Weights of a small transformer language model.
Architecture: rotary positions, no biases in attention or MLP, short convolutions.
Training: a variant of Adam for these matrices, 4720 steps.
Each number is 500 + 40 x the weight over its row's rms, rounded and kept within 0 to 999. Layers, rows and columns count from 0. Numbers have three digits each. The size before them is the row's rms in percent of the matrix's.

# gate: layer 8 MLP gate, 384x192, rms 0.118, rows 198-243, columns 96-191
# up: layer 8 MLP up, 384x192, rms 0.121, rows 198-243, columns 96-191
# down: layer 8 MLP down (transposed), 384x192, rms 0.0806, rows 198-243, columns 96-191
gate198 103:539454434474511513562445445502498492457458463474465537546573493484504491531527542501497521467406518504557492507469415510551540551488459471512472491470550513539452526532553504549491569521584574439502513571556525517536451519457445519458453555512481540535514438532463565454497524511478499525
up198 102:551483472481437535484490529466504496515470554498560472497525470460600487462542429524517478564465481471490423481472517452566499469501560483483562511533562514449389450539451478448534508499468528522520498561446449522483504454503505529496492525563572498523523521513493440500479413409520447502
down198 099:493498490531503555482441493471546506513543554484437576547475496536502453546458501441534525538475509550512418492501553541444542496495533445466537478522561482528460487437483528450477518509545526494537530475502571484450529558469495517459523550450407434528428517494500527477512576537416530481
gate199 111:469548489540463496488504497463505463510541491531450534527512492566470523502482436453526553446491498436481542479525451554496502500552518531460496520500481498555489509536572525404541489466494535489506483550516486483442489405543428447498436511467533471466477479539590511444519531470456484501
up199 106:488547486449494451450515472462476536525498511526520536481504505520498517474417438478572521420531487436498454505468462558528583499470472456509504512530512563521515465488501517532533476555544446450521424459516525473415464507500487484543464425552550458518570501608502507543462500491475454528
down199 097:519409447474432501461501556524541540538463561551466475508548445498544503513555516484518518519497485524477540563517482459498437539482483520502518456519431475423470541536481449513465457476560462436478457506498516547491554539498516459468520493448487486447512508538433487497496434515460453443
gate200 097:514512470591536516511484541443462549486481573479524540502485447555483482491577498632523569536461492527552569521450516471526457452486483521509444472440473463483530531425509483509513458513440463460489505520508496440479445536559499490450504470490483524503444493551496451450516517521476532454
up200 090:489488483514466451522509514480557529511528556474535546526478468535533486512538505464468497518480458508619471585425446495486516467556477546551537403522504512510553499472483478459518437488467525499524487413498447462560529549511475513494387482516465596474526516557490486477506502490540490484
down200 091:442480491493559533514511431488498516515485508434509531494511468515517527513497562439496534449554531548519462498492623480530508527482550522512563547504488560472533556499470493518473500492499543516544535573505512511511511527509563544524545445494492466576477426405554536530471529555511469437
gate201 100:504475462471490528407526517547490512523504526466555480491465522542511459543512454501533542526478471463529508584512457532564554436479479528517522502522504428449562568533539529478518461535481488510432483446489483415466385549498528543599522483522481555425507384457557509448475538480541510485
up201 095:495494537581504498491564487512526573498517483500496531511506518482488389481516588548444533449583485511575497505456491511459496464576508531457518527474487470501576510462451502442498499486511492500546499497426473502506600535546470473484472475449504526556470488512548584503424558481564480528
down201 098:549487496477543454560525487459474481459477459489515512491495561582453534403439559499461508461534543536496479432468500487532487464498415495437540550556572487459468496546464548601440596476476502494492500467529544491461367511489540497535557473488488554442515467544491531483500550507461421550
gate202 097:517484490473471494491481499526538531520544479466460545504528528537531474564439465515506489521438547517534450484568476539486584568405428420511454445582506519516470488445538474546504585525602502500479505479450510488494485483441518513517441538557535486501534497419495500512448538541422440465
up202 095:438492504551475434422405464493479440516515397484486500499528510587494512485533424503524475474482455495517538480510549570484541520467490436499537424479479521470484472504433512507527562466483554527515416491478471586440477494440451534492485484554506506474481488495552474493526493514468467508
down202 097:458443465486506546550525540562478507517608477445507549467461488524513516474506423475472532491528498536571485514440546592474461442454535491467495455450539472495555490555446476514501528446510463468564533493492496480495507513490540509553523430633465528498521549487512535494529521493465518507
gate203 092:548503506554477477449496505449465515512476545560565462529505495543537485553528538507573452499470509498508595550516543537454525435561516561588471522549422463545487529492449531528502515446565399538514456566495461471570422496537557464543519475551515478574550498443554466555502477534554418495
up203 088:507495488569503543441514589469489543492473528487506491465531480486477503463544490494510476526517530560512447479510450536480479549509509430464487489441504563514615563529504570424429490510506423470487477489527576523552507563506527457432513528513439462514514480515427427434502503481424459544
down203 094:533489533462451564509496465461560475461531479480484519449538518548493495536487452512500583564529441452487505530501507445480400457545525546553566503472544488521457482506477445553505530479482588427479570448458468543490448496533518499573560509447497599497501484444496557424529508532510462488
gate204 099:485524501473560431535483519439449549577514498486498524537547473534500526443506507494504490584520475419529500472511517458528495470513547465540453435533503459497503519557437445464537474496516496428552591554530619478477492538499474452462537519539526572496444460417436485481504467441435415537
up204 100:497528526525536517494512472466560509483495482487553453543513544500523568481479468506473483524505578535459466514541484521472496578590494496460488543526547453460467483495542427552419520452463536476527525568497508493525460434515503539422534514556417517443489568552480458529439514489476513457
down204 103:554488542560456556492398513471541504455531532567504500497498503484489503519489502489500388427504515479514571537476519515465530556438453445449452467444537544505565485576543506560470555521530544492466461462511486504461550527515457537526490523479560535520532514490480530517539527460506520441
gate205 102:529449492487491514508498453563441498550489498535476509506535555541517474469509499498520491511541518528495554535464517512423512562573520492435488484536509559458394441484496535517493483535597577473574483509476478475482528510502489529473586442544550489504514457457495550463504504515583488455
up205 096:522526486496513568538491486509565444480503541475525455458393500439548537534474485487526492519470476438516522520500436416497499482449506472502536458453470503485551564555509476487485522500558462520449555493460461566505534520491595505490469507506519490493564513450469520482478502512517414540
down205 101:450479462599523433493491514504558446498526561430548508607511468464418552470492493513504502466482470539510478466507445489488546517538505421474550461541512522485525558460480544540465504499510484558484549532480404454491465519498368520496480530492485485438520511550464497550529481512535438513
gate206 103:516540567515494506548448533515490399522438454523456514433480536456513456489445493494497492444514523531516497521529460436465443440446509522439502421453535477453555488459507596509510562527493467494519492483484501427495494489477549475438496546528444492489452448524519486492519479508564559561
up206 104:491511427510554551474490446418551487494501445523519512515540526521520555488394476436478507463476493496479484500483542491578525551510532501534491514516513470493569500498609512484496482491557539482527486489526511460489495397542459496507485503534477522496532543514567544478458507549474522487
down206 104:455550512431521494591508571515512482541507545540463549476547468493514526501550517517510452436579530507575492478530547558460501518465415520512514481542518518505529556453561529505519555520535542561450499485423478513546620537519494515548456518448431537494511501489527519482454552487526555510
gate207 095:507534509428519472554457497454447493499461461489442509502482537461478533498532499538570468508441496584459500536538505515506497518478491488532485547523417566500504551441552536506511555619538556542548477414508511477506485519490488539469440531536497544492510542478465459498419442567512482512
up207 096:534532570495469444454393430504551491502534486535466504467522546459508479501466458478479530528480466582615438504525417440521560507474492484492539544486496508477511563449489529409490546449532587497513453544543528435475506550566498430499458557497494535507479472509448540502479504536493498524
down207 096:526493529493502503511416610501476489505492499474550560593432532480500497537411486569515478427387544517509417480521510503492471450469549510464472498573456508439495533497533464473467445547463551532524501537524510488409557451467485461524494495519497479439506456441528565502441481498398421476
gate208 102:492511489512545585506538481440507500502530486520424560491446426468582471431426535487459465549474492527478491438421497502518479504497478498537478491493472440541523463565542487536443469460528499468529516461597476472502506447457516422467492518554521467535500506436554522464499441505519511503
up208 103:463551479465518601539433509598562528536491513560528505499482541496554476552446475487593446507509541512509470571485466512544492536512538566483441530459459532483475522536506518443481567551524507501492498526549494522517499386516482511513471506486527457535549466463550515497525491437483485527
down208 102:510468406531520462465439480473461476542529493546497496544570509477495499460486449493545467510531505462542428462418537503486421535530502449399531479468432466573457519536506466462523476503529398516469547470461506515512485533522549548472514493517463492527486474454487488534484522454477481454
gate209 097:481461428422487519480490515500476492483579520482457528539507511525480480487457454533523537550521499435544428462545542487472464412513527520540544493485500498447483501488454455447508408506507494463480514483514519454485500548465454477489462589433536475485547476519514496508500544452489503536
up209 094:465554506529519384492516448561417480506520503570560492552485410523501393511496537493508550492465528565582493453481495475477466592475466518477483500542433508557399511522459494484440467521434455466464498522548499482486469477461412495466494542459539520506450419558523500589449607483504531487
down209 097:529544466466540494496550452506579472459473482434523484488524546494518581482454473556463503496528500451512520452484511625543414511462552543479501505450525452541560554492489493499460526451541409491487442410468526517509526531603608520503495531433482502468517519409458507444480485517449468514
gate210 098:476450513524482453525608508501534497485444535566486515537504523432524470475486578526511439505448504520480488483517505524441501478544478467540561473483569536493553478495507484459472481401508460503449452542517518435464559560488500533461450477527522586485506546503439519558500501562514464511
up210 088:465482464517525485509394489449440418466513513470530518492486523535530563512503526478512501486550467556479543549521533506568516485586500484533400516480523489516521557478525410556577520494494498513497510523558433489496499531508531462510455503506567549468534431430557557469498531532456475482
down210 098:456485440576487492501502454564520493432536516490463467496537497487429515513481527495453531508452388535489482465551479508465528527453593555429514487522450467486489464534500524561529490524482579525502582483501490524537428504470489482456552561453500511422413520549531465563485494496574491545
gate211 101:495510518523519511605484528504476523510522406481450507519533527518558517520472483463418422531492502576547503521419471486467580545455480491497469499459476509456501510480491546513460542423529461563437515422480426488556522463529563517457493573481536527496480516546519504505390498486482512497
up211 103:554483476506451486548475464538442528428455447567556457552502511595462455480523453432564461488486488439447524512483535492510445566544518471498508466502513517529479441518481536548507467469488488524575513512492467543525453509550481437490598518445531517573447553533462411449488437462479445535
down211 104:475546525453505512449526532521479523474455533519523491483459508477507521423569425506416580541484445521483495499440550498505490503482529496492457524577418456523519530496524525487512452528495504520531502495617402510511430581550495438454508557475479473479510446469444515529521543492528439505
gate212 093:524462465509447433490539533510477550421494477520422482469490494547498479465431519548456433517533477469546538498424547559513485532584531554527509514498511580479467569483526429509537503536500552484535554505494516459566474513477549492474433570520552570462478486504503555459573498492512470559
up212 103:523458549523484551488507543528450398506529518475465510550518550501590498417541477496462498460539448517561500475510484473488556430473515532497538535494546512578513496430498477498452479406523456552523514552486438494533506557488496503473531456554476568533486574458532563419430496544554529459
down212 102:518499502463444508508479449571433541402520489509476506488493540454522485486432469517557510474504472505545494471500531504534448501521504503489515481455474503511514454506534485486536518480459480459487548510477517505474484521526459558471558546448460482500457434505516574531545515545511556459
gate213 099:482465461512449481474455472515472438485588508443545502509521445499455488502539494493601536480579493428559463514532573408520489518504502508457529463450514442484495525423508480489503507498500515576523550516565495476425493459503470459515544474578489540483525488520474507467528475461489471513
up213 087:488472538531524497554504531461491475534440476461529492483552541428543543461547553382515470515438557484552552464514478495444517531424469446446448583598472490473543497537500528498457583431457541485490552549426514567549482531521474539443484531520533473480494509438504412545539519555462500506
down213 091:500559480483386477452514466494481499496512515509464600531524512477477468482485445534458469450491457468529472454486507467469578511488578571506531496435515450565513452499486476498492495488553501469556599504488485488520435469587530482471468582551545450540508459472498461397483402489535503450
gate214 092:492495515453519479431548498526491492529503545487541479400493517566555532453460492515500509542536532535437488540507475445528486476430427445488500483499504453481518486492453559557573445576444494492458537481520488519488503439526575502506523490496528551503524498518440427497574460505516486518
up214 090:477512523430557514536453502516502502489503401477561558543451525515547539495474499512486453485472511521494520472534468490493454578483528512482505510487476500442485529486551547566463480482486539484512452484493557566510533523557574443464557489441484524568528605552514424490546420466517536442
down214 086:520447540461493517446536478537499464500502536443469497517491484507500502523389472511479505489548532532537550580460488539508520505519479473545506503524501534451571515477497486496571522531481501534512493452467388481476481520486449490492527441471492563497496464523489501483427506511471581533
gate215 101:476445512484520534470534524447502498516433424498438474515468493446452423514557555542438472463485467521468526524521446554476549521523504544432511472475484496451551458454498517434424479527459421503569497518524470489431536532544543466453456442542512463452587474559494511527471396570522449544
up215 098:494511527519468472522511511483486500582507421595517520552464458567478614582548508471502518499511499466417530552517560495465583464547463586411553487489497465459488538491494468499505477474486533520555556554547524492469497512494575544443503529473537568486456471523510466522504463503561541495
down215 086:474473500481508532466437475498530565488480529492543464514554469545495474442467581506544448493461577492543507493545449484530479555579547447523542541487544578550530514508508479568498499456483521526523527459492505535596476514567498471504448506508462485498535521534506499506475455473511491500
gate216 099:546551459506492457454461561472461470463468514511461442555493561512395538468502456567452461470479471458513459517539431457511462537528533452503460468451482539428531500510543489483542503484419446445495438502587464467449482537508490509515486505521495435468436454520470549451490573556475475478
up216 099:516471524536470479494466487483516548517457406457491537506504421525512511529489513421482478507512514444443473508456453507490520464540465465539522463518501528423532460521507489470558446512459507539453463456443460450519542500536455489498439413576469431500456592522407516503471517461493527540
down216 101:468447564567469476540486526463532541465531557573558541525434535493484535454477458513573474483427419489537548537484536570621550575493577519518469496510474506553551458539481477504487543561486486457479539534570527512479528492498463491512554499535516494497499523528458441541490539546510483515
gate217 104:533415521469492504591526511495477523547561440506455534552459497514485548491496486470564458501486512529506511559486492548502539578519480495423507446462508500459453483515499488489501521496458485514532467555451460474427454485479468565458531482495463554623494505574432435503484543460490491576
up217 113:460481516514412576517546489511529535468588527563477462527454446550529522494519501462484460536512508442514453490525553484513456576502475485515463490482468512532571502568490451489453512546502468484513539475464548533515547548481531520510483512457444556465497556457455506505477516533516513509
down217 113:460522448450485501520558495536530472562512523539476473544418517498464459421479441506425548548448526461537552502517614477526505481527548480542490482559487480493499476616479512518496493526533521576519482471528507501453497513497440465509504538463516524503472539484581567530506507451517536445
gate218 099:502502515542507544482512553520487511492558430559522528414529556532445481470588498464517467536509519444441445514417520521517478421493554488474433508448488557482473474492551486493495498471468531504470436468452491475467550448432546505484439555521468498464516459512506507493517395557447482512
up218 098:489470492486489479477488473528485458560408480503452451509478509492527444509500505521550429464540469477505521467504543451488574499552458448499558443474443553525502540470513420388526517565508477548483468466520507478557498528573582448409489533445584522398483584531487552424532470498534532541
down218 096:505502549464492585445481454423577620563495507542488464500523476499491488487485507520536503422474486531538512491493549536495455503535597465518507557543479502502520482494514488486534505492495510486566510469478522481489534522398446511513455484470504508455516478519477505537382481520542520570
gate219 103:489507543525503529432469412443522477464485482546445542566441528500459447520479413491543462481492445574485427557508448473456466538402433435412510511530523585492525486551481512465522438458505576473483460477592463516414490445467516528447503520524521527457489459497507507573483474474500521553
up219 099:607503538416479473478468483555491497438477494529515572485496489499556481500545498456496471458524502510561498528447532567478492457511409420532500575584480554503547372464516431405498508501567508462494531505537496494537500531510509473490492500550507499598459447536523491546522433420484519561
down219 098:437433458497393442517472528500466515498526532509502466585504536516482419473424496533462513552499419511523556555541474535489551518509542516462552427513517551483527479449532484535508518506484445495482549521488498500513524423466523492469589479463461453501419470448545544486487452516488548522
gate220 102:486479475462501490487478553473452497529527566486446529561575488517491512461499469482577525544476518571453475502474516477490474537468508517411460507435510502492530505512554463480442492486551542464523496492552494488466386535507489513482521540503541510512468440507478514476474459551547390559
up220 096:489479494586533484521463452517437520507469513503416486497491500469468533534478577441523522462480487532478433491471489475463492477511544435481504542543499436595539474468546488523503553542566462509491453502505432490481526506515526469545509495555524514466563520394495472512496502516478510489
down220 097:462533485593449517506570553531425564467478560473488443453452560516493552533567491511453460472562542520565500571486531567530482501480527602523503530513494566577560494552493498484505490524503540457471491493495538479535421495466498462514483509419491466471547469503535544533510514444565515475
gate221 102:470482532536448508516524519473492530543499464509541436482554464443526519548519464512529553538545496532480548454453498513493580487435569606472521503480444507457444493460503520508526514556485506420524485506445427465481530485500462540498440426497478447468492456540478545545441532459410485474
up221 097:593519448541503522469513543473551495497469510467507471535529572558516514458502472499515546488509487512485498480504538573562455542425495465486479480490578507486458528508403491507474456490493517494485505432510474530549474485486488427544518465429477483485584532465437536494486440508554543570
down221 080:536494511518492489497505493433422502507465496452454541465536478495573478475493538554510472537543440507506479517462439513520531493466455554519473505483479546470597543517501496494575509537550507546449563515544506533511520537507537474463521525484615500510490540451497518506499470456551587447
gate222 101:558489552508549452521489473523503487498515528518497483585522474503457508504539533542486515520463543518475508549451504524483580530405469515490467551540450526517485508464445489508482475548459482477459496500494485533523504523552527500585468527468585546579466453542510549503504490497522495456
up222 104:541532452470462492433540427503560513452533523498461471430530482555474581515537492485485493578520434436497403480507476433496432448423506490482534481478453484422531423498462549422508444500559604466516502470523532480487505432544508529549469552474541493561526460469494513377515550558487466446
down222 108:464514458538534428472403483491527504486528542469491533509545531513545491442422448457491506493515477532459470497446464453491487485503485483509503502430484472528528515574521513522468528499498542488519462523480466560510440478520479467505529493456528453509482528454527513483492549485516518438
gate223 097:462487472482513465473536546473499507523512539470453518428484490502549491518485557509491530444598367558528563478514498571494511536510507560471469546440482479472449538455547473465545475583548408537485514434519539539551586536476505548487488534470565548541538447500557542523460576442548516433
up223 099:448455451601579474481517526486536480584477550458460526523472513532577456561523513552541552513572478518582585488517465557499497553483528496458457482519495473449529475432482494559503477552497478493485508500565542542434518568557544548512503530464495506502554477472439532526448467530545559463
down223 092:555509573427499483512453454504507527528457538423453394470539474548532450520486588523576473480503494517430508541500560471526441485505526482529485546533525523519505474576470447410520561492482468475432528596536506542560446508511462491460511530615418547525455507483487497506558450509462502501
gate224 092:457497519496454526522463422460519487496450434562479543567529558501483547536485488465496611523441466553485537497471497572497497575503463467477504501540483509509481505474489445560531537421489528487440452563493474539452504447433543517517468519500497556434500456589494445520583536509480485547
up224 083:484396574471533448482524432503488519485501368571480573550577548515466587523508416558524538533454478511510487541457421543506509510457537605516506504495506479454437501473514493468523557509498576532452500468511460488496500497463491552460473526480546523548529548512496527475472521524522507538
down224 089:487553453503471499520403504493486579532483440491597470477475539498475534473489488486460529489537517502436425476491481512453448434543529505433590404504520499434529534542455460473496464478470438517499520547441465559440507470521477489514548577478434464492482464509544438499487459481485476425
gate225 107:469520485508500509488481496459591513535533492505535479508532513552442480528600423517542462422443513460513533540407437568534479512485537564555477477524494513450513456521502532484546544466482485456530510538497457483516451402495489518567405545440517554463527526477541425435509491484498489531
up225 111:530474541515470511473450499451507587502444516424581482525526493505524480520443544482459527567503543536531499451530529480471459521599450510454485434427486469521500496502568496573544470556535541474529474467503475493448516497519563447513571530551534450502548501456492533492503574522542570466
down225 112:470506502422448491433485548544527495513545546510483450509530443452415515494509514556540517453465575517520471445418479522467500450514494564517466449509506541478435519453451466432495507499510558490471441433515417512502522495513503428564562521543541499443427481475515550526523475509438525502
gate226 103:549558545462468496465528436424525456464490447512454544510512499508523472508523489491542592484549456522486451525535513494489565467572505510552507481441477561475434472525490482498546481446458432604501511512480531469477457412446497488543465548467491553466472483517473555518511506457575558495
up226 106:439521492487480481569589505533561404528497477576549436437479490502485471545491507485511493466529517550488516518419504574605491431492491504516483475467485432567545455561468501480525526535515488499504504497474489462520533541474497454454561478495490450452526523504451490569503517509488451452
down226 104:599537571527489573433442476564526522456558465550522545590492572526489533472455471495488530531491502431511527479525536505576551511541484489516492491514530527438471488478473424504536479570517513457501495510438554476554549496459500462489479557492499507489462507467587461498435530494545567471
gate227 099:512565451505482514478567574489481499508521472534524475442534517430502517480505522487460420440518513574417419552471570502515519523507489544466500514569472458495478418539483481486481544458475493434530536544474453485415447408545519513412552543485549537428427448550480513509493478502543431491
up227 102:510506535492457574523528426529466500478530546487440438480455508430517473411477504452492454529529459465511468461506537542488520479441567542490422526483482524448476532472491469552505494502411478469465487517486484430454507492551553481541499509553471525542581458501519503506559458513540493513
down227 100:486447452495541536451528519539536568580477522507484480509482459529514600496427512614481442473531526533515526522472486506489517505468575527500481530477497508510480532557410557453487533542500555490527593462525524531440466507537491475510538542516529507461502503484497506458522484474494500484
gate228 102:449515512491429553506466474547423462552492454493458456487508509502474485452534499581568548463519513537569503477576484474550499545504539525520551517492536552471503534458472454486532515465514525399492480484431500554510519513489489485441472532505473509520528477484487502553470459567625561550
up228 093:442504489496533533509501476503542407448399494489484446452559459493532461436494563549455591424555560480465518504470465465497471535490491509481480486515476469523495511501593567504465473531529556429483491503467509490536517591496495510483495542450543479475554555546519525519609510475541467519
down228 098:519491550461476445504473533453563519501500549443582535489508476521491495528518540506577475524553406464449470470483496522425524482530508484480530508506408515543459468576563517475496513489486474502531557479472481531551521460521419543562541523557491554465452506510454522494523506503485464455
gate229 107:473579476485500412426544551493565498588524442512594508500585533513588595477477425510521474458571492508570517518465474526475504474445528513491483399507545516491546461437469460536523504473529498506588537522484537500451455456491499545571403471483531480555484512493519518511539498479439541537
up229 115:592499495540483571489466479565524504472528463423499612515467446473571502521475475466528524491530491430448474476526427482430589498442547502440493515569543561596484556515494546505528439431482564521534451500525533454495497551504511473508495502471491518581444512531526438572470531509498535535
down229 114:534467560490476517501476535504471528498464475537527468525523448459446529491502547515498586530553392493525479487537508516482469521560522493449511477505529506489527494492469406476456468556487549483530510508478468533547509495441579474496483505538401532543454400556525522487514547438573490538
gate230 105:484458497421489467501486487519462466489480527510432461508468541461433495455478498476430424502482507481500483505519535482420504533544532520477407468449480474449494503493498495494469487538474549507461510583538451465493567449474430502512486540503493543439500541444533537473507461501516498507
up230 105:516466455503484425520518520452475531470519517471481529497563475516456461454544484607533515549449428504512503498553518481548414511509536542475473455408554491529483460447412503487459440523513479508390443461503443479480505488525483484495451499439476520496544462504519457477544490472556443485
down230 100:497541500457561434553478458550451482482503554498474460509542501471482518485547439530469487445468438496526507459514532469510439494410458508514498470536510541523474481500576525518522482538414597546437595523552473491509466474509472459534489472528547529427416586517484479501520530484462522496
gate231 094:443490565493459456490552511514473488473487449517504498586568511468475442527563491555534478442541516487437510495469507520543484531505466515583541567502534509519485498495576555539474502526515437525478525495507443514545527523531432476553558507502562524527486483501484567528519476583558459565
up231 098:443521458538498444502424534546505509495522563530446427515492529564489457462516530476559536537445407529422468467530522525467585470500425522486537485469563489455540526549480455448519551510542489469451457500514469474532534522505485440474554458492516533516533428525526554475494606476535501518
down231 100:486491538552519565540495530502483480479438488520560521560440526561387535536465508529414533481518428541542483478484520499451455474507491520501492476559517503506469484417493514490439472514456502504567536450480482499504414475440471483495503539466537478477488486484584510456518547442539519502
gate232 104:477527538497511575473492499457413505542497523499512505506494517553527537457451467554536508492488496508548515438505544552559523510509484518483570459451436453555522487470567437397481503522499450491513432518455493441504490462506490447466470509547482468538510481453488507507589497478586464562
up232 100:583529407534424460463548460537549498469478435506373461520511514466525424475381474520479503490543470466465447511458460470489469496498557498562464443511456559469474461529493475460483538430432571494488561490493484486516585541375528571461465469524505510456470524409526569496496507473478436487
down232 095:481551536441479561509425499478461476487477521540526509539517536450463542464475474562523531525502460528516523517485525459481434449490524484521448521539504497492463435517605474461451502483464485530562481506499534464491450511513489430496517471510515486530461473459534518539535536489432445473
gate233 098:539532454556483435514442497483543579510445486528449470498536514502524546403512521546497479549522475447464483495490468435509482520494483539456492481488497492529442424453475485412536547432462471520465486495532499478452503540517541544442463428442490513533521513547537506443536499534510478459
up233 099:476466519471491426543462523474528507458530500518494549494536451485556507458532543472512526471479458531441457491545633439541529488521512600440472505479552449519449480425458420484476549503501404556498528504542523522504461509480464543454495472481541534519491505531557511430560456535547544536
down233 099:504487536480431466543509503468436495476548458514534496515533522461516566580507469431480498517533435553497489465549434492489491521491457495457507494511510484514435492505486510460476505367484479501465543525621477513489478567480463521574564535481531539534466475576434485512532433464464538456
gate234 105:485457484456555514451486500471545502526566508467437475491432478501497483456520485473406451446572511580421537589571478534500553519517535559416464459507561449486488556497450507502529519470552461505496475509477509492459542471487514460462449525454468539503486517562584511511518493501431537563
up234 102:587495425495563469479467477534540573550496510533511512552458462583555475529499533478462506504433500555584538539488497431547462527502441537537505545514543525488551504432511462455522462488520496464574492536488447529547495502549501399391513513482499454563488529483457500494498441554427437486
down234 102:539424531451536486483485467467512450534506418525519517505465514529441462552487554479500544489481553523548503550466447510406554503499495582590426469461491549533452429430501455483514475556488488482606469515518507491500430412538493500492447446524466532520528502536508499543516458439478530468
gate235 099:545572494496493538500496501510440412528494508531508527504480504551457496543546400552523513440516519474538421499425514550487584464490487453533474500446466518511522503505440467419524529586580505461450464485455512488441528440527503482504482496482519455501557478494531475495545479503543424553
up235 096:482480472494469581507455491449542439546523477457481485468494547544494536478535487491500534518595458537469574483426487448479500521479581466513486525529539560449446491488512520519568466490477471624500532414477496475624550484493482469550517469517439428466551530461489490439537521534471508526
down235 096:490436441514451479511544468510508504482486527531490482494434461551521527507482512468487481483483516482429461502534453439539544466509399502560536518510534454502504420508504461485561523468463479494533504443505541537582499503474528583559492573504547530491514500468429503598512462518460444554
gate236 107:581554495454474541491516465489478530468513470600466602533547471509526513454510491468478426521577482482585488547503481497459513449497458543526485438453562519531581502433512460468464482488493408542523454435422522505469511486513508510498486486461523545528462566527512439518538454478514565506
up236 103:493520513587422545410468559473448471504548567407532530486471499504527500452440492492543491477518512521478455479552445493480469518472542451564439519604455551525484548544523523563570439532572482458473517490523549465582552542530501464497536432546515538514485527438518539524443504461456491525
down236 105:455407380481568454467510525528425443473509477486505456534477577529497512506482585500426426465472525530493523464490478462494457551478458497433523513519556515524510499557515502459469488459489495472479492463512466544536454502476507520532424501505575519493482479474433574531527503506439512501
gate237 092:527499449492542444440519494491503479527506518498581487496533466539469387493466539494520517507466504542591458497507483462576445464477476579464547460400457443467440548537505521447476510477480475586530493514507528512568465495510436505505490461468453472519516474594549426463492480488524511463
up237 091:469497488525511539476493520523544452490447519487498515478560441550515481411516457533524545470496491533463495613496534448416521459496585512567463544454450523461437516503439479414545530567419545444488438537560532510477516595515480594476498466514455547471496525509501505437552477497523460495
down237 095:564433451502544562459496514465484540496493472462538473531481524451574513533517487434508463587532530513520510473470530466586493481507504510474461530502453457454539421553521474435462464454539503525448417459451519435550516483509463525533461446497530459575572570534464531471447520527499531503
gate238 103:495522506461445561486406481559518574523513545513492476494434530477514541477624445463532480487496428486516437526475474472431511546543533486500522446460476529432504456485446531416509489506496488462539508456464525486494545430461478485457469477501542469515506547571475501496520502488502450475
up238 091:534510482525521478512514479495492476457513470492545461529465462518557555516526565430501556498472493522470477476501503564512534519490486523422511514531522569531498465501462513478498504584501458437537566566528528507552516569526464453510475492476468467473433472492501544590508536544497505453
down238 096:538544455458523502463485495512516495558436506447508542422485488437584514534486498480547468573529524535511515535457478488466566481489549500530511446476435456525462509462443562503489535564500498505418404547581559536510473512429489528502433509486558573501556498540474496477501553524519480497
gate239 096:419489508489453470483535519489496414479511502441518531459499434502503501482439613453523500522495534495475512560486519496569529543508457525506558550579541521526582542529487554454478461486514522485557449523531526532459482535479456449464571482508475538504482485525542473504549526416522517576
up239 099:484519493547534524462482471519445524514547519517492470506439517527530493523482454524460532493588477462486507487528490508548419483538456488499499540425485540492544481525577518474569540489511436506494469546494454470463506498461563435523473545524523480411529497500587446506528470512499524446
down239 097:476434451517506474462479516429468538482519483529503543487488512476475429508446602505546525523512475488531545552471553486520496537498506587533539525553482532585521476470461536535467529582433533481517525518587491498520471563512488534568509545453512505485487503547519515432509506381397498515
gate240 094:430493465528522542425546500454457512461579510618491455521477529464444518450554515554467555538451490555497475530534499556505503518503494464461420504463513454468555545485495577450577522468467512515445511501518543518524437492504514482426534445515471557482457551462492444442535475508538537445
up240 093:606499448486550411376545511506567447513413515376492506449486467476466517466484501434502515523491472478500538491447444579549521433516496490468516446529539500560474500556454571515448456526526519502422544490421541417453445529549509488504487533452473442521552463483490489517460517524499471455
down240 099:446465524452548560458517505524482466433420521510422525563478523435432425526516498596540470469432491468500520496521426554494452511513464552489515441508541438487567532549482477446518537535460516519519582517542487480462510500419509519522473541526550518529469524524477480463461527476486511526
gate241 094:457482511470469507543492569548607502519544505511465487504503487506528468511514521462414490474506496536503529509545520506519455506528508478485574534403475370481508509481521533499545482500494486506504473458468547497514483487560555525488529545455501447546574489502491494442514598436469497552
up241 098:465506500466483529472504553442554520474498488442546563495500501494472564538473472551503491429500468445484537505520485461457499450516485551542434483457513501557466463437509553562443530395499612495582465489523479604404498537476551459483504501486539572518524514510476438476521465480435555506
down241 104:456498642577560513545485428482542591493458502439524520481486474494500562503449495561436513477521491446467490529485493534520510463441514517495482566576414559522522494535601548471514502484478506494497546482483479546507514486568545484477510471484474501532489446514480504442492463455531475529
gate242 096:547564515489476453466518420518516474547593424494486517548496470447454525470541433513504488467525430532545504512510516538502543559525477588474510466556485502388456571537547546531462517478507535478485506486488523493513470534403503566430497510492544405446498564607562468530526520540574529523
up242 101:485557567510492562560510556541480532472473416497504562493476451498503520452444509544542524489495501494486493511479502478501494486529521444473495485460493522486535486451534482464496411582544515426485495514461436495526432496532492471524482536539451512542407550447476493531546446493472453526
down242 091:508449552475530537556508497485456476479456451523518530538564472523513543499486578490480586523460453510532507355464596505477523501580494552500528496534513487519501516546533536508543461499556536471457460490497503489515482491458565532457462463487585469495498462484450536463439548490593496504
gate243 103:475469474574498465510506526509518600472494485591468537542560436409519495437549523521467531417478489481529438512505480501558501594464467527511498483504528449545487521524510523496553471587486482462462433478539445490529523505510480483503531531416517478521559466460463507500476441483538544487
up243 102:534475526456550581536497473456439541501513466527538507553446539520497491593480539519435519463464556505478511464471515503537525469463532481495486530491504485445511558575547533438511551501488485452474491492496475484453548557480415569449495545471479394561528527500570483554474410496489494556
down243 101:589461483532477534496546557551511542477513568532516457477468512580512515487464503472499534531493499470478501486470444465583526579557480518501556505531500503515528485543477482451414477518526480568451485533530556445548554530563593515517548477502539519481550489457538442475426503518566563503